{
  "positions": "rope",
  "rope_fraction": 0.5,
  "qk_norm": false,
  "bias": "none",
  "tie_embeddings": true,
  "parallel_block": true,
  "init": "uniform",
  "init_std_up": 0.0357,
  "init_std_down": 0.0,
  "schedule": "wsd",
  "final_lr_fraction": 0.05,
  "train_tokens": 195500000,
  "steps": 5967
}
Each number is 128 + 32 x the weight over the matrix's rms, rounded and kept within 0 to 255. Layers, rows and columns count from 0.

# layer 5 MLP down (transposed), 768x192, rms 0.0266, rows 706-722, columns 96-191
[[104 129 111 143  86 155  77 125 141 125 132 133 137 144 164 152  78 131 133 123 176 137  90 133 114 105  89 135 112 156 129 133 120 108 160 146 117 155 158 145  63 122 120  49 136 143 127 103 108 141 138 147 146 122 142 117 140 149  99 141 138 105 144 136  76 161 156 127 142  93  91 183  99 109 127 128 148 140  93 151 128 168 135  84 134 115 148  96 164 152 113 159 109  97 149 160]
 [163 115 187  82 125 117 128 145 131 151 115  77 152 157 144 182  78  65  65  93  62 130 160 129 112 111 120 101 173 149 180 148 206  75 169  90  78 138 133 188 177 120 177 119 116  83  96 119 136  71 173 124  90 154 136 157 118 122 141 168  99 152 110  74 132 132 117  72 179  75 126 141 189 140 124 110 112  83 109 158 175 156  77 124  99 160 127 118  69 113 126 171  63  86  80 139]
 [148 146 107 157 132 121 116 113 129 122 126 125  95 135 136 148  73 178  86 108 101 132 111 196 129 157 169  87  86 127 130 111 126 152 128  70 131 146 129 135 143 138 153 139 142 144  86  93 141 107 124 124 165 154 140 163 151 112 140 121 122 117 137 108  96 134  80 127 104 136 141 152 148 145 143  87 134 108 131 112 157 118 106 164 138 123 143 132 152   7 118 108 120 151 123 130]
 [105 145 126 117 112 128 128  86 155 186 138 149 137 131 105 109 131 120 125 170 138 131  97 154 219  57  79 140 144  78 126 161 104 130 137 134 108 154 110  80 122 110 147  99 116 128 127 183 124 140 118 134  84 139  76 153 146 126 126 152  99 137 163 123 124 157 120 135  45 109  94  87 138 105  92 114 148 107 147  99 137 141 131 111 169 193 119  72 166 101 141  79 147  93 129 155]
 [127 102 213 139 102 127  83  64 122 107 145 156 110 132 127  99 104  93 131 175  99 142 122 132 173  57 123 149 108  36 132 156 100 156 131 195 120 110  88 147 190  69 145  88 104 154  76  90  82  92 126  92  77 104 133  99 140 152 182  79 187 162 164 175  88  95 134 151 177 114 123 105  78 148 144 119 132 100  49 203 153  93 130 125 151 150 209  99 106 159 164 155 126 153 131 100]
 [161 148 115 153 143 118 159  73 135  56 127 103 143 134 146  75 123 144 109 139 150 197 124 182  93 146 106  77 142 168  93 140 118 180  99 151 111 100 137 139 131  56  89  97  60 143 132 142 123  87 128 163 170 163 123 137 169 190 114 171 115  75  94 142 159  94 101 150 173  50 137 126 129 100 111 127  94  83 136 119 107 199 157 202 124 108 132  60 150 108 146 212 138 155 182 103]
 [119 153 140  95  97  75  98 117  69 148 101 124  91 149  82 131  72 186  93 131  93 156 121 105 180  68 143  90  98 148 145 169 110 164 134 120  91 173 158 116 141 155 182 109 119 139 196 148 125 172 132 119 160  94 168 146  89  92 141 124 117 118 136 166 117 185 129 117 109 157 103 126 141 147 151 137 121 107 154 124 116 129 146 133 122  91 188 118 160 121 104  82 176 147  99 147]
 [103 119 141 116 162 183 120  73 100 137 182 107  85 154 120 154 118 142 123 133  65 173 138 120 120 120 131 119  97 123 141  99 178 141 125 139 102  81 122 123 155 148  97 107 129 163 130 107 161  99 120 123  87 188 163 164 127  74 174 123 149 125  94 139 138 132 110 110  94 118 105 135  94 156 151 108 135 167 159 162 117  70 182 119 105 102 134 118 157 184 110 131  95 110 167 149]
 [122 130 119 146  82 173 106 123 117 135 133 141 106 125 170 118 103 121 143 110  89 151 130 126 115  99 142 116 138  81  77 133 117 146  81 120 124 116 108 158 120  84 115  88 101 112 121  94 148 119  97 122 175 122 149 129 152 172 149 126 163 139 131 156 128  69 120 113 122 140 172 103 158  83 132 139 103 148 112 141 147 136 152  83 144 117 109 159 132 178 129 134 158 126 123 118]
 [174 133 130 183  88 137 149 146 107 144 129  96 112  99 110 128 108  87 118 142 155 164 117  98 123 185  68 111 143 120 109  87 114 133 125 176  90 129 133  79 169 142 153 134  91 180 144 190 162 164 136  92 117 163  81 146 111 149 121 123  89 136 137  83 130 179  98  64  74 143 150 162 151 118 114 128 157 122 168 147 118 205 127 118 135 117 116 114 128 111  82 106  95 167 121 154]
 [103 179 125 151 162 149 167 142  99 129 113 112 136  79 140 140 138 110 181 133 103 132 144 134 109 157  93  92  68 159 132  88 141  85 147 160 121  83  93 107 149 136 115 100 133 131 115 160  99 125 111 168 149 176 145 131 129 132 132 154 135 153 133 143  96  97 100 181 162 138  92 160 142 154 112 175 136  99 125 115 103 155 171 117 149 127 107 155  83 133 188 121 104  98  80  98]
 [139 141 114 125 120 127 104 150 158 123  92  84  76 134  93 105 169 146 111 151 146 125 149 160  98 164 169 124 149 155 138 124  42 216 125  75 156 130 158 112 130 114 147 113 125 105  89 114 176 126 156 102 125 145 114 130 108 155 184 111 139 146 108 147 160  58  95  73  95 106 102  77 116  92 156 111 184 176 129 182 164 179 105  60  85 164 148  98 103 105 103 157 121 162  53 111]
 [196  86 153 146  90 151 141 163 128 126  97 147 145  90 159 133 197 129 161  88 132 187 109 120 125 185  96 162 161 126 143  84 135 101  92  83  85 148  82  64  64 113  95 186 123 119 104 102 182 131  63  90 191 132  81 140 122 105 153 184 135 164 116 131 110 123 153 127 131 126 102 159 127 207 133 134 106 128 202 195  66 142 190  92 133 111  83 168 138 140 102  50 114 155  92 207]
 [133  95 124 131 112 146 135 139 121  81 136 108 102 207 134 120 113 117 158 165 114  72 130 140  99 132 203 153 168 140 101 154  74 172  78 154 114 113  93 117 124 108 122 142 104 169 127 131 186 139 142 140 122 153 166 161 164  97  63 110 148 149 162 162 135 204 154 169 127 134  69 117  70 116 115 160 102  89 171 115 129 114  58 145 119  97 133 176  76 121 157 135 126 173 127 147]
 [136  48 126 122 124 142 136 137  55 178 184 132 171 102  60 212 144 133  87 127 137 140 122 128 158 184 159 135 188 132 136 150 143 100 100 194 130  96  95 110  93  46  74  98 103 129 142  86 115  93 121 137  95 100  70 138  85  54  88 139  96 152 124 140 168 197  97 158 174 101 147 148 137 168 121 110 110  91 171 170  82 128 115 199 155 146  82 142 108  72 124 130 106  96 127 158]
 [134 107 105 104 133 159 130 102 105 135 206 161 111  50 219 183 141  72 139  96 149  97 147  86 155 127 148 124  73 105 177 115 169 142  89 141  90 117  93 149  80 127 153 109 198 143 166 102 114 170 103 165 107 171 193 153 180  54  87  98 105 143 148 120 101 122 147 162  87  51  88 115 133 102 140 151 120 125 112 180 155 119 146 186 141  98 193 135  56 183 217 137 109  96 103 104]
 [175  85  96  70 126  96 151  66 121  91 150 113 160 138 120 112 187 145 140 109 109 106 117 154 147 134 123 112 163 125  88 149  92 103 100 178 120 128 173 122 145 134  96 124 115 158  95 162  80 108  82 121 169 107 113 158 118 126 142 104 139 135 124 106 109 136  92 102 101 159 130 119  57 163 130 172  86 131 112 173 114 138 143 149 213 105  97 145 124 108 135 111 167 143 107 107]]
# layer 5 MLP up, 768x192, rms 0.0464, rows 707-722, columns 96-191
[[170 171 107 135 106 196 148 109 134  68  63  93  80 163 113 190 154 148  92  80 125 108 180 116 160 156 139 125  94 128  94 163 145 151 148 149  73 162 148 148 142 142 198 163 131 131  69  97 154 171  74 170 107 100 120 140  79 114  77 148 130  92 144  78 128 111 120 164 117 157 152  92 126 153 124 107 135 142 121 150 121 132  80 122 157 103  57 116  92 122 136 126 202  90 118  59]
 [110 166 133 128 138  77 121 120 147  79  95 122 150 185 124 115 157 205  91 125  95 219 108  59 136  64  81 138  78 131 100 103 162 104 101 159  97 133 185 123  91  52  77 128  62 147 182 174 107  86 155 145 153 144 116 148 119 146  99 167 104  91 104  93  99 144 108 154 118 142 136 134 159 162  65 181 153  62 147 124 110 196 183  94 158 155 174 119 147 125 152 114 125 119 128  99]
 [182 177 161 134 193 109 163 116 109 115 116 119  83 140 117 182 115 110 115 124 155 198 160 135 108 137 130 116 137 149 123  88  91  86  83 168 105 105 114 134  93 105 116  70 117 159 101 111  98  63 147 170 167 105 126 116 126 100 165 128  56  86  59 140 140 134  83  79 121  88 175 138 126 237 138 151 109  80 115 198  82  95 144 105 160  85  79 122 126 130 124  94 122 161 119  98]
 [165 148 127 132 137 171  97 209 131 195 144 141 161 131 101 156 129  92 131  55 102 151 120 130 164 161 159 124 149 131 116  90 204 127 136  85 121 146 158  96  51 108 145 176 102 139 151 110 128 161 154 158 110 149 158 148 182 103 134 158 115 118  95 114 160 158 161  21 131 107 151 159 170 146 170 106  99 140 106  80 188  83 104 179 149  65  65 174 128 133 117 130 126  97 156 121]
 [144 150 158 160 156 111 153 173 102  82 146  73 148 127 174 111 162 172  97 121 151 129 126 112 148 170 100  96 110 108 106 137 146 160 181 140  94 137 188 206 100  97 178 123 142  97 127 141 174 142 140 131  94 166  65 117 128 101  66 118  96 135  75 156  97 102 180 167 183 130 126 105 105 156 101 138  95 138 156 166 123 177  79 107 131 171 187 106 117 190  92 177 152 112  74  69]
 [122 161 174 141  74  68 128  90 153 178 125  56 107 205  87 206 115 202  89 107 129 106 119 108 129 115 116  74  93 143 120 127 123 165 164 150 113 107 109 115 120  66 154 127  90 167  95  79  93 145 102 136 108 130 116 130 160 141 154 130  89  97 156 141 145 100 129 148 118 143 126 113 166 120  47 186 111 154 150 154 155 159 142  85 123 126 172 140 122  97 111 161 138  97  95 116]
 [128 123 122 172  95 102 162 164 167 134  91 110 199 211 192  90 134  94  80 119 191 110 158 154 118 135  95 187 187 139 117 165 120 156 139 113 105  99 123 112 133 127 168  90 100 114 149 138 136 156 124 172 110 141  86  58 163 134 105 122 118 155  97 124 149 137 155 121 131 111 133  99 104  74 172 160 131  96 156 161 104 122 145 139 130 130 128 172 118 150 163  66 172 165  75 134]
 [128 135 138 129 127 116 114 137 158 118 129 112 107  98 163 122 154 134  95 128 110 130  95 144 176 144 150 180 155 170 139 125 162 124  89 164 102 122 155 122  86  94 140 137 139 128  72 123 100 112 133 133  83 146  86 165 142 111 104 124 125 110 116 156 136 124 117  98 110 115 170 142 176 127 174 130 123  97  93 181 115 150 171 174  92 121 140 143  96 148 158 114  99 178 184 172]
 [177 120 139 129 125 136 105 144  97  95 118 117 165 198 213 150 151 107 170 138 133 129 155 141 139 171 109 190 159  32 133 154 143 130  82 164 134 105  95 146 100  91 139 150 135 135  89 133  81  93 151 116 121 120 128 170 118 143 113 125 114 176 106 173  96 143 157 169  91 162  89 152  80  92 178  74 143 132 184 110 138  97 115 142 175 145 156 107 110 135 152  85 161 116 137  60]
 [193 147 107 134  73 143 112 147 111 116 128 111 145 154 152 130 106 106 103 176 162 146  81 158 119  79 103 111 119 135 128 116 157 181 165 124 127 103 153 149 131  91 167 157 113 175 104 106  93 146 106 109  90 111 153 145 110 142 131  94 123 133 121 146 144 110 138  37  94 130  65 152 121 110 121 139 185 143 160 164 153 140  74 145  92 158  96 156 164 176 108  99 158 123 117 157]
 [180 161 148 169 154 160 137 138 129 119  81  83 184 132 111 154 119 104 175 111 101 166 169 136 118 149  71 209  92 107 122  92 174 111  48 136  80 110  96 163 158  46 125 159 150 187  85  95 165  44  98 144 150 109  90  81 112 150  96 143 148 151  82 107 137 144 159 131  97 121  74 139 198 122  95 145 180  64 147 160 104 168 148  53 135  92 142 119 117 165 112 137  88 110 145  77]
 [166 114 231  91 123 130 181 146 117  81 124 173  87 170 100 162 145 140  94  57  78 128 123 149 125  68 107 167  88 165  98 142  82 100  55  67  84 120 120 153  74 176  86 140 116 118  65 112 117 134 143 131 111 103 128  98 127  51  52 155 144 136 141 156 142 148 168  98 125 168 129 158 172 126 111 166 186 128 178 173 164 109 158 138 142 133 115 140  85 128 135 119 140 133  95 114]
 [147 155 147 158  84  83 104  93 128 100  93 142  98 105 127 159 178 173  82 110 176 186 101 119  97 123 106  86 107 141 145  76 149 185 143 136  84 150 125 157 118  89 136 112 126  90 109 155 168  88 102 112 116 139 118 116 152 106 129 164  65 126 156 139 134  97 122 130 122 112 166 131 200  97 155 120 143 146  82 148 138 129 105 115 164 192 124 104 175 137 121 154 134 201 131  76]
 [146 103 132 165 168 124 186 105 136 149 102 144 120 151 145 145 107 114 143 101 115 112 113 102 158  88 103 155 172 127 123  68 142 140 117 167  87 140 121 156 113 167 120 165 157 110 151 150 210  86 163 160 108 183  89 102 100  73  72 159 121 114 135 115 103 112 187 102 152 132 147 176 195  99 143 121 142 113 173 115 153 167 148 114 101 166 113 163 120 127  77  71 118  84 105 138]
 [165 163 196 119 108 159 105 100 122  81 128 108 103  95 153 116 129 147 157 146 157 142 135  95 171 181  74 194 120 136 132 157 110 132 126 208 121 112 123 144 151 160  70 136 142 142 158 121 157 124  95 155 135 117  91 152 144 128  27 129  85  67 131  79 159  90 106  87 103 167 105 162 134 203 131 164 180 149 142 137 106 197 104  37 113 124 150 185 181 128 185 165 156 158 119 142]
 [126 147 175 170 132 144 142 140 105  86 151  84 129 109  93 167 127  83 145 166  83 111  98  78 165 112 132 127 119 126 154 199 142 146 135 130 107  89 123 110 135 125 120 124 143  67 167 163 114 133  82  90  86 104 149 166 122 125  62 114 138  85  83 115 102 143 175 142  94 129 144 128 190 188  68 194 125 140 122 194 109 137 177  98  74 105 152 150 104 134 129  92  64 156 117 132]]